From a checkpoint of a small transformer trained on Wikipedia: rotary positions, untied embeddings.
Each number is 500 + 50 x the weight over its row's rms, rounded and kept within 0 to 999. Layers, rows and columns count from 0. Numbers have three digits each. The size before them is the row's rms in percent of the matrix's.

# layer 16 attention query, 384x384, rms 0.0717, rows 36-72, columns 0-191
091:460445457557524514445507570548438561483582497516458457496443532594507514542421570508473463446510488528503495576436542484456563513575503461479484546518471479486559550493479579495614492537457571567430547568516546581438476585408456443528580516440528575501476488564468484544487521418457491564423489518503486491431543424460538467457527521449534500565501468426429531472510436496514471472549563596560478522484505529494519487482512488498514535453525474501522482456510455538445464569436570560510441607560508489502452418556528534530504535515509484509381514500543511423599473566469510532
089:552473398522619478448516527590448453491480543542500411502495465535502459487490457471580508563486598417599552594471509494481460573587518462618547559508541496480481513550499479562531496542587540525475521436483505514624490499528448457598533456498488444553495465422499497537529546510529429484497481438549544499594544519524437560459423454503570478505478477492682469572491552470433458562511480534548512553524538522517446563548541488449490472537536505515540525475495485515489463563582569492500443487526560525539534483540424505488500548482512577445484509464551414459494442564480520505
095:504565536426584576357539447488621564497525407562497423485483363485589508448493480489494503515528432401536528476517533561420443499498541469522488534505510444497495411477437516429484466543568437469584435503472539495554538514532439496532475481562452567526456539502514446500440520575520480439472451528487444520537521487473534447561470290530438471530511434543515554470532467536523528494425524525429469499492512488563501504416467517403423438567467510556481447477529512574558432449503523521560488577494424450411558527454485514469516486437533457626465421539612442516395500566487424445
096:529474468574408591497480559506538542453473519574545445529461541407531557463452520448439530561522540468619486478511573479534512543508505423593497465497561459571517463473373466450510478526614550534439483500453469447540603432511456531489518479466487558471550383552505514597489510564569512583559508483453500460633512547471568454549499497402508568494473471546477484526552447615488413488483409510430406503460444593488513536556492565477557498475544395541521508495514526474496500517521539444486515510537413496529496492390545513589533360607527482505501560519446536455520506605553496486
091:515524497599426454382488573612430416543530411568487537478479457504479485489545622406498597410463545406506532393444483450537558491568534447417558482406615475443392526438556545524534503487470590474528528513496547498545430485513507524495503521567440496462539536544385490520562451453480463515491515550439507489465450514545487579526513609515466438501477488473512468526468475545471484477489494495450432528471489434475484534480427454501562559524465477526494478473502476547518505562574569518547478457535473517470496483530534448389534506445478395465486463497480459549538542495472575606
092:521457402476458508495569562498500495496485578531446420452435489514505454465525500433545523379566519526472506548501538474543497604512464488479540592399505408469474535359379520510506533550518495558491533511486494561466504410525435538563486469451482568570471437470601504511532498560556448451567507540582448567543455417551573507559494462553657464454540513378543534488451465561600483518499484502445513461632489441514447543574532538475499424423542518455570467467451519510533455453477503574478352573461503455484514546566497507525522455638438505469465440582501512559456576449526570581
084:504458488488492545449539477568575515510443347498581575530594518504430510474517517557477572571572427403523509636537510495541526538465464538447482432586534475554455505462519388471527455513444459510514434496575396521543474526511471462466494522502536521487428540349505461538479581471441396495645492514440644469523535534592527436541463494481476480496516515593493515520501508485489634520527542517457450555463545449422552493446433551417497527508431564531540466562513508453444524550513446504526503484395528456487441508494506463466504478612449542478523424484513479480526442518532478422
088:529521412447513522444495535579455543498515566497507491427468516556533424526566538527541469530373571502472563456532469417528470562459450429557542477449466501482519449471464522697562503445460587502451447440466451501471480488450505461555532518548541471470501559472471490536538403432505523542518457522458533455397498575520574487418518609489459490506441530432468474562468508456515526449501440482508473533449507495564504544521522498490502462512558519422515424467506552435459524522504606518623471563523462493466451594543506491539544529590513507501432509465545501426466541504400448539
096:439577420516539581502499544533474519512537465422487480492397555527541505387538450444527422498431463523384586498493529508520425460512520478506519520461455461517563452431465600451584562491497614503505552508556577481498548455482427436549525534464546545547500552510552495503420486521491497538371520513535391512463384467553513432462506452489608346499485465506577461490591504480532435466545522475514420529516466443483510565516491554457515561463456570472541514537510485502540527465490433505499472522494537484417519475442461529521492492502491453550423501502545490443544598601612506427
092:574592502526534470599479563567561451460478581445454468468475488497502507490586517494445474492490470511465523536565349553557538479422494494514595500543529482518497533492495522490579451534442563464601480488501582546475533514509490440551563643427497502503410512511543614440520445449405524464373503426488500402523477517522525505500533482464562477458510444439502507420479565489520545501479521503446550527469597394507568484431501508541497478426574514455510513477451559560455497456552577611526440395442501487492503529598454390526459378429456558459548511435512500483381464447522484552
097:524529412486558484438643554487438431489496501503514509492476476567493453542463458422486578529519461500529495519504485536387473525526462385466536554443439517498581534574516545612503497394598415525529561531431415516536461467444515496416514398526523467522524458619511552525479490504578491428412564425524453513501549549616538566464494454512472515477471522490451464491497473530502527564467514561514461442496498432590493478576508540474556558469440508509486560489570433433564462496444580453585526471493470539486461405532490447482461619479547525461506508504436482548512536495482389482
089:507500436530409516512495479477500545465506618569483466487472468532598538545506451447519487423464538428491554533497534472520539605452418465504425516528534484508506461491517473557442487529470613472566435452449590548437565503472442462449492424481479561555533499557467437499507451457549454535470565523517510436472503493409439488421525556412556470531511481524543445481445475464559488478473453578499495533512468613612514400524493508503495459398484448518453509459452424466481496515485587455445467562539396586488525489481504444558499460365615526359370495596471462516527512498457491604
104:514552520574443508476527468530504451466528421513504453506430424532355504440450575475516492504448426526469515514535558509436597525432440474554514461480520505572579539505416481595575588448515497434569487523498474470525499487536533509524436419498494493501580414519407500461531488554444547526477548554415500492533543472461582495510481415457440539416411439453539470454558471577520467416513503459523515468508428502520558512591430464485536555486533519544499506464551480523507457433506477483488548547414415534507406612511491413423533509434452460553528530534514522516431592490545543489
097:482446469453502468474512521471511426519484444462542584529528434504520578420465481508492503494568583413461520543451491367518512508513482476439515502547506509461538507517394477419433518525506462517505437492484524502443445545555471455455514427511436567589480590554499552491464425540562544528445503514468527497459441571467434542528581569441497530561491574481503451520442428403449560535489500619571424519557661466478485520502464546493515511556470494512520446509602483429510469551470506494476571419513553497524520430509521509491519517510364546512579565528478582463484485447478417458
098:444449501484480459588407425494578529441522500455473475522449560472443489486574516591411425554405544501540518515474535465462503509509447612507502462554471470502521389445556618411333536498430570546574525460424549512483518508478420468564477497517456459509496498467435540557592476604547538406500508498345487553468512536469513484545400402487498432548494468542469481495517446438491509532566493555521470592543552512524423543507473555494499458539547535531540503585510508505505520457536472594473520466503511503559532467488451493468514503511401521426509543563540539505502479572538543503
088:518527545449533488465510402506537512527568522411446521529441531487570458492455486523518563549580570491520472484513469412443493459512533545495522565386534458537516527535507525407424452493490452553492496495502521486455545441558450486519584516512481547480621606564483473498501493495498400415480456575474483457434423600499503434544568675526452479551570458534522464496511508490525506492396502514505523474476509415478502482533531536454500561530436500504520488517465529503529603502454420496547500471427445466482513452452487431500565484486420437589464492547477510539524504461563663401
098:437577488551423439483522475558514565410417578448549561467477531481426549452443566433556469506471477442554538437476507441552504476574482561521479493489504496552529506542438532507533582478437463548442580467488430583568575581547499462455453462439508468487447421507417549503548512562444519557567496434463457613470515469552506507476526416497544507469435551445491603522529517465518442487442501543545521566547560592558462482497519500493539472520539405483432514423472519501463579491460497484531446571612414505487463422535489461491448497474511489448553501449418495416480511511498545519
100:585436500544480456503455505585459503515556445550533472540498430516445494450478468604595542475556583512504534570524500480534585415574443499422438545504521566455511434412497501612432490641478480535630481546545522499497507544570516462553516512502424449536509439451493468487551517574414497475566440547480497544531547435497578524499490415450484459457478443444554508498482625447534416575453594537485498491473521485444512444493570554508427491500539587449462525523469522525534507508554524501561411542464545609412487461483506498513461471471511582468551425508506496488417544479562525501
104:466434522536471542524488547509421545522473489479494513574468533451434419528555549523596533541442493515478484552501527513558531460542540429477567505529488416443510524380551508378604516385472548531614489505555511518447455542457415438489491478496502467475497436501498477477615504558432520551532422450458545431521509518509603532446442353497490503510442534501578445514476479485534559503504515463493532550436530521512515477548527390496480495408515577506550474497523523498451621455490562445519571484479441497542557464497488536418458530385487471544433481588507540522478426543482493510
092:534587556497535546461421548542556605475453664584533498519476455487489536575525573451528426537455418532540559473534522497496483517460481539530425489523610546477505464500491519542486603486504572475463510507456514568543508508536536509388456454494515519513456381500498464572467486558495495426490477606578541459532496461578422427474478574530488550504504469435574451534550510593484609552508491445480551509445503460582476513564510484526430453489515536464457452452514418519488502543508456446467483470438496408514523539520523436471635531568482540492434439529541548519483543449516561459
102:572459470530442478582486455571475463484452470532468513523480373468413517525556535428411468443426509423488518533542576497471475558524537391564450483509553511539491564529541425517557385497391617434530550412525610565546567502447460454543471428508489528501518314526482453438535481570464423471413487473456505538601523514477607515597435504528471412542486595545482499531539434475536535530482503513528525491470490534542506514513531522445401516437488584468426467451551489443470470541550502551534509541534523449466460492554506509469426510452455484408533572468482526517483511497475573590
090:535534567456496489400516537529574495470591512586463581484421458446478458471496521536533599430506478436523564544547490404493530536541522502536520589446512572488519448551472509528522542546434580485480529518500507498479522491545474567500517500560471469444539528416532509518499506588511521445495538585536585477587504527439499395486351523543544483303484501518469460457492541484492401572460508513576492492558513528443482533426460490445586521592524445454458499522505559471535542548538495481555618535590492471536448430512446526491569529506503456605471534429471507489517540501508605459
105:504504534591449519463460478560371519538554529461467571433495473525584504478515477423425500476536484546494446582512493451541423378480489467473417448417490471546428449445492533626478538501443566481511499496473495596486474514492515492547541488481506481481458419514484469554459514384475502538505486523455460547439535523618541533477452542523417518482459558555484501444481501468496560431516474519416626567538509502480538524583522527573499481570430469448454485499468451545494560579567561567398531526521548473587458544446586475506519333527449564499463463478521591422360442426479535534
109:536386478522443534441480520499486544485488526476529482437500467461480452494500450497427442533502502463513470508465540500461466586387466505471447526544482478497546456492466510563403479595453522510538535522480481532605582515494568529431463453464490514485535562487444443579500554520412440506497531547549484439519512561470479619545607448477452535612494498487542431534502447486483540482549413536564473612484424586559461455488497516455497485566525459588525533494480467538485579407429515481536439601543496509465480414493600503441537416513395405492499543558577493407576524433393487497
107:519533475432520472492436577454481506493393660485501457510516517504515437524490482519488497559481503473502624573475458413543506443452496433455476504548550497514586383497474432541529566401493586469514502496483447538480488562492500524491530470435509426514468444483532436503541489491523455521539516598504565530597567515523498471413537584486523455465487470526394441427498495519600492503451427453513535541482470594518519494517433553604454458459480406513532505512546507567528467489628485462469510522541527486508473485516494449617479535460485525388459490573461580516481529612398463494
104:487474568502529492512604500547490455452481588500533548527440504488531526513479480427509511505442567513476512516393502506412530536441461592473538480507604536450499511543560461452506570443544468523560453448422449534532510493637508564528459454493527493570468396517532487440525591516557542439521483594574485481432548572516288512487522497517603474514480495434473398505496511507522488521528501528542544446505507579418473454519566445581470498495410480520494461463500545513452453660544545428571552525442505504501498515460462556489532529424535565557508456563519430437418449520540411518
102:444501530461574514395573455487563521478546486524465418486460526520562492473473449453446539516493458623460454495466465483466451557412469470488565464558510446548467406485455577541546518507550460571508564467537478495578543524615476551477473451510497482472529484493469511559485525524437504482556468550513438469486434526560496428514520387505545507497483449456552504441528430471454443521600432501525518506525583514499515517536582537498503535483386513550410445430486482476479529628464490446434512519527546396448584590532508425438507569593518623575460449416486523507582495543523479533
097:526651507478462536419416630557545440493503598499473427496497470518444498462448390523570484485480453459485458516535528474452436543507569527536467517471484483573574529485451473545568537417554532569443445421471440539527543451571475527503588503496514542504503560519542497555500495455470497480522444504459587440515439500483445487510550687416481554475494424496479525476481489528484511550545449433489508545476507396499544488478482506510558471444521493469414542476461527510524569455475538517545445451476404424529481499553467444535521519449462508579511523557623530440545445427627500533
107:457548477613489509511566602408621465515517441476506441497551604472598470469523526521479566484463406512436467572486536495570575495496437572354448510508547421506495504555426549492562482530539487540444472548525411512465479487522512568543501587472477557585565555456539522504428486547423544533485526540525534449471530446457474533488571502500422541441432546498485514481582433409459421454474529436552432486600479496486461458508556526450457513439407441517548544519538468597525488536455458438492433485527501404477557512508535504528556477506576469656620519496512379531533493492453460517
105:554564544413527566583547536472562518553531496471489605452492500526577541493488521557443412524380432475446565494491567477503576547530543521647645571429546510475460424482553462490400534414514564416544464501501545541465468447628426500447391594521481535491487524509465486417535504559495598512474493466483558384449496500418508466521490387484523417511484496509458461498516475506518509510518540507585520469464497455552476600545477461536515404510510466446481444453397495475385429527530527540511503609424501439569458498528515488520487485430480527441508462376527502511539460474459561534
108:419465629571548471544525601437490507459556498487555538517482489468470520491519508489594436496488421481363593393514554474513482538504395503403489488480528585381438477569532521484550570530573466439473504483454475472549514438403515407481548484548500517468471487557650497545515482487543500464468510582446504476462487509459607493513556546524455416440394511457538595527566525566482526603450510510476534467602491527526523496515439475540521490488445587492593429539515520495541495502432509496456504495529488472527562508425474587524521558509547443551492482478442541444506430394485470542
107:516531490546567446554583524555554487498584504573463479424463549510488531485570501540500569535463498483505443613488481541495500492490472547445495577545484490506538447413529406406519385510469543527524476387529498484532508519531412437562495565482446550501571480483566508563501476510519495460480532508434526562483459506477469487536491642464463524509539506378558539454520541457413487519495536483495429426550436584484468486510481472523516432460415579541517503631497555421546434574467586414472462575506569502469555506509485430513558566523498492465441454437441528448555518497535529445
117:520477492493467482506473491523456477507436513514536484499571463400527531446487431515520441452556546467430499544525507417537562531542503519513481473558594433541493529446366532515441545477539509529462528420476561547502473541530563382505501466586477513558514443495504492520535485403484450419477466567506466580572515416499480477539506560532550461463603550427553539419577528481524468535450398539530511532496516589457483492609579520581553562529521494569464476503466454465450631538535448477477541510435510504488486555522484503509550524446460575537523514507527487468423567474408488505
109:558466513475454510430500558489524524484589495434551525528495507513566491485497483491492459512434562533483475521510510476432455510423397393535482553493575553477503610617531637610547543537546399531551519540549421404523583489539520500519559548512480421529506409495405522490439506450480541523530509512433544553484479463481447408437573424591428472484426540513478523479511482477544533465474373482499393449471438488529396538541448466469410517418432484474538481573522605552494480500519479454533461486491548405608517472519632456520488598446548460420469468528433579567390479492465514494
110:568598513476494573466528532524523535494506561569453500472519504457519427447519420467577510503567431511532417484496538479563550499559540493407445581450425592477419484520517467494481544442474536509516509526568520490509442600481526478452466568478548494525539438544425629466552463606530556454580493396489579483465529477494459481464525558452638442529568539523516605387493573530574510450479513495458476517450476472477561464509522426515476529477417577494500478499450488408480406593495490498548457417458467465539514399531516435471486467456523402465537541505493539483579445494501575475
114:483392541510524480546444523574562517434521582596525481524534510599444536523529482661528468455545515457479524384503528483548516462520490524467484465439447590551559543432544588462514571512418465605511421477460462491496485460476525540564569458456577388545466481457529490569486469530499439558464567514524429435568521483507492619497540381495528566469461528490452465467453407422489406475431367540433417499527423485412459507572480546507449466472505554496551414525527505516542569489506513492471488511535514543427461585549503547485539562503459379519404496542507495428643603565504461482
107:464506473549562462532560559477424437537484427487583402522409526499526541543509503631460504491478509493412445528513509512452490435456497535473595540494543447528537438535440493605499477529531535465492492426479611528502527504519457369485433566516492474620468467503497476448517551593534557456507509446440486537477500553383512554524466485455493476567538530578515384513509591570513636527560519513521541513538516494460459605542414469467450447487570560574534570521438484524506488484476505558399464514562547529446406507506566451483468548525333520524468436568545421536412452481447453445
# layer 16 attention key, 384x384, rms 0.074, rows 36-71, columns 0-191
095:500478573481491449591553504459418633554491460437500519562516519515573490491483512495552597565435465480433473452426572473511498490525457466545477450545500427476503502481521514553503557503464475493482483532395565466481422580470536544504491446552568379597505503507494523533535427477581486457581482562551528538451468542554478378534550479475486481505448510425608468422518594435549489527466494482483568421591510479457480559458494554485544520459469467452523557399413513506525460539523531511477555482451369491517494485538504504472507554520532444546497466533536564502527441424493516500
093:504352464508540489528506496585476516589452494538551508406437513500544449514481489557468519512444491555436529518536453482436586543477474588501483524514587518477461394516474599541489490432497558529496583460536500556652552503575508470545546471458556484548543433413481587458451454485413522483464488482471466546504442494546560490471517383470424508551441443590599479439597534447502511466426485420497537486484470449477500505516528488539465463547504463659554466510435572608511550463539534519442557544410506420433489577506412425493591546463469512492485463523626520518497536552561476499
100:476550448529504480551553529514510466454428510527590545440487494486428495480584503481411415421431539486373566408534549464511502498543484423509410520488558459550455460428552507502508484521482407583375460521612477487427451450507474517577506502451465490495381495410521567399581477477550576479517493500450474517470528561563557442455530568516536462446457563480497452529483555509574494439458440545442501554464453538469589399540494468476458518499512565470602528543444529455402531451597481485494526489508554516472470507494462474497567455466490492383516461463339488543539544480593567496
091:429503515491579528532480452442483571574495485456442488545504520451494446539554440489520586606538507458538500513442579487476514540549427456534497511545547513460442526548558545445485515416512610462443474471482465471542549485483370557512594509433412536459525464494536483466544551399532441467395523504498528501644542466528450558501525509471532461513559529412489556477453486583499450534519577494436557522565531525412555520476556458400506564581474489563547483422466469428523479451535518491477523416559476534429506443500518539472431537556519433512509562447494529555504564580481407539
095:448416502476550410569492536479445457558479417489452475551536530500483473486499533511438555599538566476473494462467569505522488507548420457541576496476512555584530531485451557461480579467523427488413441551480558540460466538478537477506509453487521395513510498546556486575512501421579556491436438516638516398504470616602570568448559473525519465540519478494475499528483604489458522442424510501414559498491471432434589579509550506535469537613517469482431588466514549507472496537491540458511550496494514446453494545443524474508551436399521536527521487427555475542423505451470544462
093:436492473490511525477571451485502575519469424454553502563460453523669459414460464587501517532537434484463435535594559454452505500414458489572400467491475465517507405468527505531452478426592608505508501420493488460557456570559509484443576429508502559535486444413471483508556436539393541621482444485432438504480453463457505403494543494540537431376494486547550426461494488477608475578482468527447511567547447461532443469519507550549514567552532473479538493496493563516526503577502447420526503506503568499494504609358480550495443502497496561614453480442511510473521515526525525541
093:358517450537379522518431438481512486520442470394511579538491412442564504478503492479467442452497491504440527503475560493530586429460576459519523444508542540477481424566500490512524474526519511473494526523490576475387518590564634546450475435548532528535484470319507521545475487504497513494495452471517505404380440443426511480456529571412478500341555517478384490533602557489588488530500462494472486437408455474485443475506507517520459524448477525498541518551576564454497557569524429456531517550535462465548513560465481525628536485499443508486503401488430574491507590511496501520
091:475556538572515568424528424439518414508446496497480421533557540521470457537469577448472596498449402488469556426542494523498464473463504452546555514483511536533501531451495466577489539446520439465462543565578469491559524546401523432585430463522521505523488551540576597576519459434535494446502532373518549520502567504445481528522556402561532490498608625430496501402483419522523504482458508531485513505452548513444520561477429486443429469488491405462455511490434490437527627619516485590503590533434486553547493480397472438501400509546492560498490463490532496479533547484491532500
097:477393404461482507560509449459534515470527549613373458476482441445385469502519544480535482465541448508447553476477514435480518567517467517457479450493563612510474455505493430494487478455465466471509562481457518545562519430551517496540493440504402607498551586599520438440484532578601505420520583493568471450485544496506550516521543423569480486478519472513485449512539581494571425528492372523508419510546465504487515469482527439497492494585483476519475540443487540424367553449536452458560573561528402506623438501435417525507505572554629507511561489550548389570494489476538496495
095:540527518493500427479528485492451379547474489495527508592528560486495557555487472524575566509569616440505476507467524548532518628398573504503517502475475446502497615517583470520531484553484487520524465459488421459592583447529519447538501508451575505579549542454476554540440455530464435591402492497487574445565471558528496516439466398499475470557499475548451477530457464444537529520511572463463444553552394578395567500472470535517404483586450511512439555566402513586493593531538520523545475446514512498444522507508555503490599623509502552498534508572514528447491528466433540537
094:507585560450495419485530496541574495546448441632550591548415500425501631481561439464492504468506563546415444506516458470555472542546548522513515464545391492511576480486382512547572475512495588481520510535482496522472549421598526688475590480439517452515436499470485482448449439548487449487522566495522569547616474481510525488458447458496470417531463511485507501501554533508482474514600474545428537461548485562478506449518489536517529518480471472443425530613489463489485480503528505470449433534512506461557537532551504575457537472576417496516579507489430444472521638430500376525
095:515545447498586499554499572421453440542463479479497476496460576511441449582442513581529453553473497434442530475488449477511451533575452412604588461485555459474532456617485490448462488506552441504473517504424531461554498465461497571509524475454479492466448501609474571473398440436556487492476490466516415603524513484469541536463559454608452506474506567386526533464520579479428454522420580515520455514564506474403509559482502424397465518543536492508579468455475473519546556534615559503468572497411433575503541407526448542417466532579480404454533505394545502504505578537488491527
108:574444514450471461464499444515476517515497490535415532544495663518458556566543579421482486497531520463527586451521489449475545594620471457471565521523440476462565540501533570484528549549449500472474515416450567518504584504442524500511502519460501425564555544545557596546505511443554460511531494434678556561507518504427476502477523409516576549429483471420546566509419476569517525422435479432521580434554511507589414490420500435487522513596489462482469500472483443529494533417528516568493466514493455526402464467584475507510456477487493476461540526504490406519474443497440485472
093:528403470586561490392471610430416439521503409551411588470520514506441622484430500436530466450477496489470503516493507499597416448484558583607459422373513545586508456445487456526473452510458434525593444483385468414500523477548507565470513528460557539475528550514413428515421469464500485467602418518460475563471524437517562550599518501453409479549561449488461493549531612519540536420527501491383491501499582504478454445377440439577467458440524479512567472466457413574473531465479482475521542523474471491514449509469486425428486438526561501479523500422490534449507482504456485590
097:587484486536469455419550559529508484433424524508505473522552427555472482534437625510501605551501464419561464521446461519543433422509527511459600460610377498447518525518465413474498515505492512518564534517503541469546427505439430537554451584495534420477515575466509486576494615548471388403487517505544531547419468410489445435514530405500498452468419505466519545541456570574468500514470523516414479386470518549461552479486463493480496452492489467482563457518488491491551497519545462430480589434515375581455604437528531515407467554521488515485549464521444527476488516508498476480
095:437445552490481502516433458470503488441467452496510504521504517469572455495587643477414465525493512509494470461436396417393544473604438468493646584474569483526578459439513484442456582664478442492412608557564442506541421501439506491490486534438445490543513465532390524507523494477539492507491400545616479475497552461457511487458560548581509459658510510519478438486496530492513433456526559523487384439484550452524482525428520476485478432531541544494517515445488557498551600517547463480522570482473491544514567522479449508529481497556475621481473556484497446556500465542424492551
096:555400450504574510411597441533493413408449507535504409476457553506470500542493504532416532527458454443543507394432563439536484589500564491487547527464482513514504474487531478489527427423456466487543474416475411622536493468479527516534454576446488489439557525486533510475456491472547534474457524511544517471513402498556441532546464451490470518431408483422533496496511490557414477445469468441472460508628519501558521533454543445536592461572510443575572504554577411568453473481432477506409541437535581577495507506536509469459491514440534427524480590563565498485557513486536496450
098:477506472424443471481545410473489415483448544466463512474551441412560413493527567470492415575447498501554542439502470451451448539429460473438535466546622527590460503421497471619446585431472452593455470485420528474467500533516572456456468469479508487506508459431496520512501598479507501500513462466492470453542459482548506486547433492533479542431453564557488581483507493574593498511444477478504443502490469442549555510482589469551616498466504445479339540541569521478520500535432430425573494514459430427404490610484497499489540399487539426440508542557447515604426529568509529593
101:559513514495549407478511505633476457449344529495493586487506501406600600441493389521446543483481497421452452553411463584494493493480529513583421512485579467456601522517466418467524513553400457552501552516497561540510518474408522524542571538487544446532445465483513522572413492529501522565499485513505455498436518526507539530520456478438535470457481508563506495424527456455531463467468482527467508527458493524474539469516483479546389545526521544388614586456436534504482402471494505629528503550589611588452449545536509547470458488487451579509492517462507481462571516460445442513
106:544407525542465497510503498491521454424507507461568510588478463492459447506520551556511423571567544488534496413541423542539484417519544501569586476480403506396486609384540442488446539589539525618581424524528436434462517453500559445565506475505418513458452465620570477518506515498495471443448434532497504514532472492479541453499536458517415466391456491416521494485476604457467561649538503463492513535489574516547488461436485404519432568448488505496510455530531453439458541555499538442480538472490465548505447533516449532472465548491443535471559545477474543559468446529467417488
100:554495435478487577573426444513435492510465554572459464494447455606400520530485531488542565471482482589493557485455546505548480413462498527468374457416494515626531502513516486581499454506434570514560431479535475539463484406511561554485416532414482506535396506457538458444465520473480494514521397455495530576555455453463660530454549372475425508525512502520455486527430450487482574415585479414413521436502467509652471605553525474465527559456507524526495433454546453404617583493535527517531551534548446499419499566509499532485503504521567467464451430445515479483504468493459427463
106:530444494564532371532482389530423511500497502411445453570474546470475472536484502510459451555521450440534480500467552439511465472529470490512562494510491498401526539646466505472547516477469609541426495435507562427522477571420477456527516579433502486469526481542486501493415481466564504571486611475579455591403476506514531510557482501615548461522545511435514550452465503440518552557467450484480489493601496543432389472565468462447521639485552512563563594492435427473538476506461532592472554514485567520471508486566505494476373499500459482480514625485543445511465408473392467518
103:550507552475582462581531506493503448474487427501548599601439445462587400409570588569526568516582490481499490503464534421403410403487469472595596536488539534450493500524592513480535512495511536515456504479546532495555547422503484410517555476530447455474461490478603522439563553433492494525505511510459554499526550415572491413479528416484501384489515509475519475539533525436457514506556419566432542455475508557525565499515412436539442524586510520513605405580494511558524509461538463548429610545429505528492567472579470524488505518477467444395468525535431555449498463458469568372
103:476474531486414480476476512477437609441551491509472388451495446529510444551582476501504638430496527513476469588434481487485405479414481558451379469494548560455470520513407419636441518557497471565509476479515471505546547608479529535493497480382491491530488625514494558490538513482444499490536493557530522509474509570505497477453556475429505525525464527548547557451515552451530542404499533457446581462559523468499428482489483521443544616481500517511403503455485495611488562518534521493460468618472537486539526528467577491518543415563434556601521470605514527572470501478495498494
103:622499517513569460485405532535445498448526566490554456489472585525464455608479488493430547486518461400558495473514420506489551515443473543449510487638477484501543497472574378505474531489482455505483492496540497497585542532438497440518455448462499526507475649554615519559477590399504435574563530542465410536494547514557604563490581368525498511536522518546469490470509588472469540418486457514445500576504534484545574432531533498560481508542535532503521562427496524545527514436519458564520549532473450475555516495494533527512595564536454516571535460413513614550505505550536525404
109:425530499515515533542537546448545397526537530522494504424542521553460415418501553569414497459441541541475507511545453505414488528433430493436487485441534553466467432529512459452490600477472517483538465502479447511436423554609410533531471473514612406450410386488490603462495546537566506401467544569394443434475548542524443432425550548492513507541544482468456505585543474606565459486493430514517529494518497489510532468488439519540538548487477463516523510548531483561560423472518566496567491519524528419501460482471535427529448530464461510512463434474538582486566454514454478427
110:466494494539553529461556468448582546540515382468509490491510561419443548491497537478487549457521477486481520502518569546522486527579442474454513424568527467434559424528524601478550559611469491522367575486472451476544494546482474590454458400554542438496527511454581470508460511444546528466505509613454458396548489488518512460439398423512508517473484524412498527493533496538505401489539579547529483513498463569463475456436550445560509439438447546572368606562499556573389517481385478428458504551494523480596579449469531587435547507493590500498399482519544459456568550482488491538
121:524508503520518500423495443437464468573501525461419435584417500575464561541457523552458478534482524468524514434431453461581455418481481405516567433558443460579437615484438519485478558525539456482432515483490506429495573508475444515536411492482600479525516626569488463469458557386518485493530517544557484595503487530499425488582549450569468477511536490408504544515466615508416448502537508477533475471508459499414592492502427611471485540579467495485403453487423530541551486588398523503388523496530462468400551424521494486458508568508472532517567528406526506497455428537579513591
111:530525546595457519505442464416518511497506415550484464572486488491559555476390413531579458600542491532475482555527535501484516492499509443454448531550491438503496552486477429430538473426557460470454431446554549470516517566537581487622629565412464481543578503351554496491505539529508504524467510543518462512519470545422490541451548499498482587528415495509528493596513467472465450569485485466571586530528481566480487485469530501449522451499433499472495557550498451619495496550468468513489515454591464536499506590486516511448562566532530451650538409568482536452435590481535508463
106:544562516424454572594552489556623498430467485503497532516509425393620520524443443462572421490547480553486514462587430419544550502497535519471544553506485501490440505529503434522481530447465498444462539526443457490473555470487494495491511499569549514505545448447515546444522458519499514435485511433486457464431432504463525476586528306489501469472464463535458539441537449431487517511450613501511461514508462550479530538532550590494481511579559451470569450558507518570463526521413534490501470480409500449558563494478476449524546574553516425540526608417473479457500446570531496491
106:506532437472475563495515596466502573546457444550542594520513488541468505507608513539460549465505424622421577464556535484486488488499540578481503477511512492441460548447493510435508605452502495513506501513481539433533590550452513512439562504502475379505620513501567483581526547540420506453507455596445461487480427464560594487523594496492509402567410540437558504533589513511471514481524592521509532465503518439515378530530481463528553474515406541537547424501422492537464506521485401494471513467511491515479497460489457483446560408518507532517516392488494491515465542416470584472
109:538524488562526524474480595449542525555564515514436532541466423533543483582495555556523438469499473476490538512412473515475553505526580494480463553460493515431522560458504513474582483382485480462329464527523519480503545529541484412425452502468419473472539511502503472376487449524586466428487525522419438556510533536585379457448527577501467451490455532460491516536532536384479476535511484441594503477620561492526552478407583551527436454561457581556475501538543450542545526560519369535469550442499431474388640447545509556457571550540515497476558511467445575505469525456501439510
112:533439532532484505492482489491428420511445567495501454470530542591591509384508428583435484490540505460477522589568495507536521555522533479525551489537467519522435449412497412501493524579550504568509486465471530541490530475461559531500544472577475475434402465510518466460596400440493445464453499536453468559524547444544412459543457485519659454468558564501528468495485503542571538499507578486487550453461512540451459465534549504540541480519505471408493487511412474547504448567560501548410568457463416455524510558535473404485474519520499426540547520496452557513539536470393479437
105:564393469472473530448407517590509606449545500503464574526483482585547462446417469435535368440500480502435484508606543543501449499501478433446539521474519427522527532531434477543555485502521516583541508516502457451479507487585604483557526479565539474510560417393394467524508576459393525555561494452504521509623462551428507453528563583490500557587480526483489576443612562528534503541562394499572473507461485544475481414478463519513348423453459504431546508503551523469552538475415497460449526512439531493482486540557545505526413494524464526485474450494449435576433550373451485520
115:497509481434454421503594487475563492533548517463452453536503405397547434497463372517604585435473442490538405461444489470447578431472503540476481573538566482485444502503476462447451477472448546527513446579515470426545499464499442510517489546560511553443567398520532555433461488463525451468490498398512584580519477433446450474484551388499495469407537506497455459471538553581572583493521551476452500575453617496470485482500458398566458564440415494445457527542442472491553539610507480538538494481531427421502560396512485492472424501553514488515462541494494510493559432411506542485
114:554464553496516476607507527482537517426573552526497524446380561501479587536504559599540459550564451510505385525443536500545616476538375522458535571467459510441492515506549568394557455515391471522513478516485508409473392514457474506472539574416533454468577487474535362555591507510536605489541607439490523442547527495547398556497430359490587411461441494566487507478519549535471451476517406468510472425592443467490454534457445522437441484480476486508536474539517456545552462489537499399611476535466543610434432542511571567511550578469529410456492542549493519497541552534481540466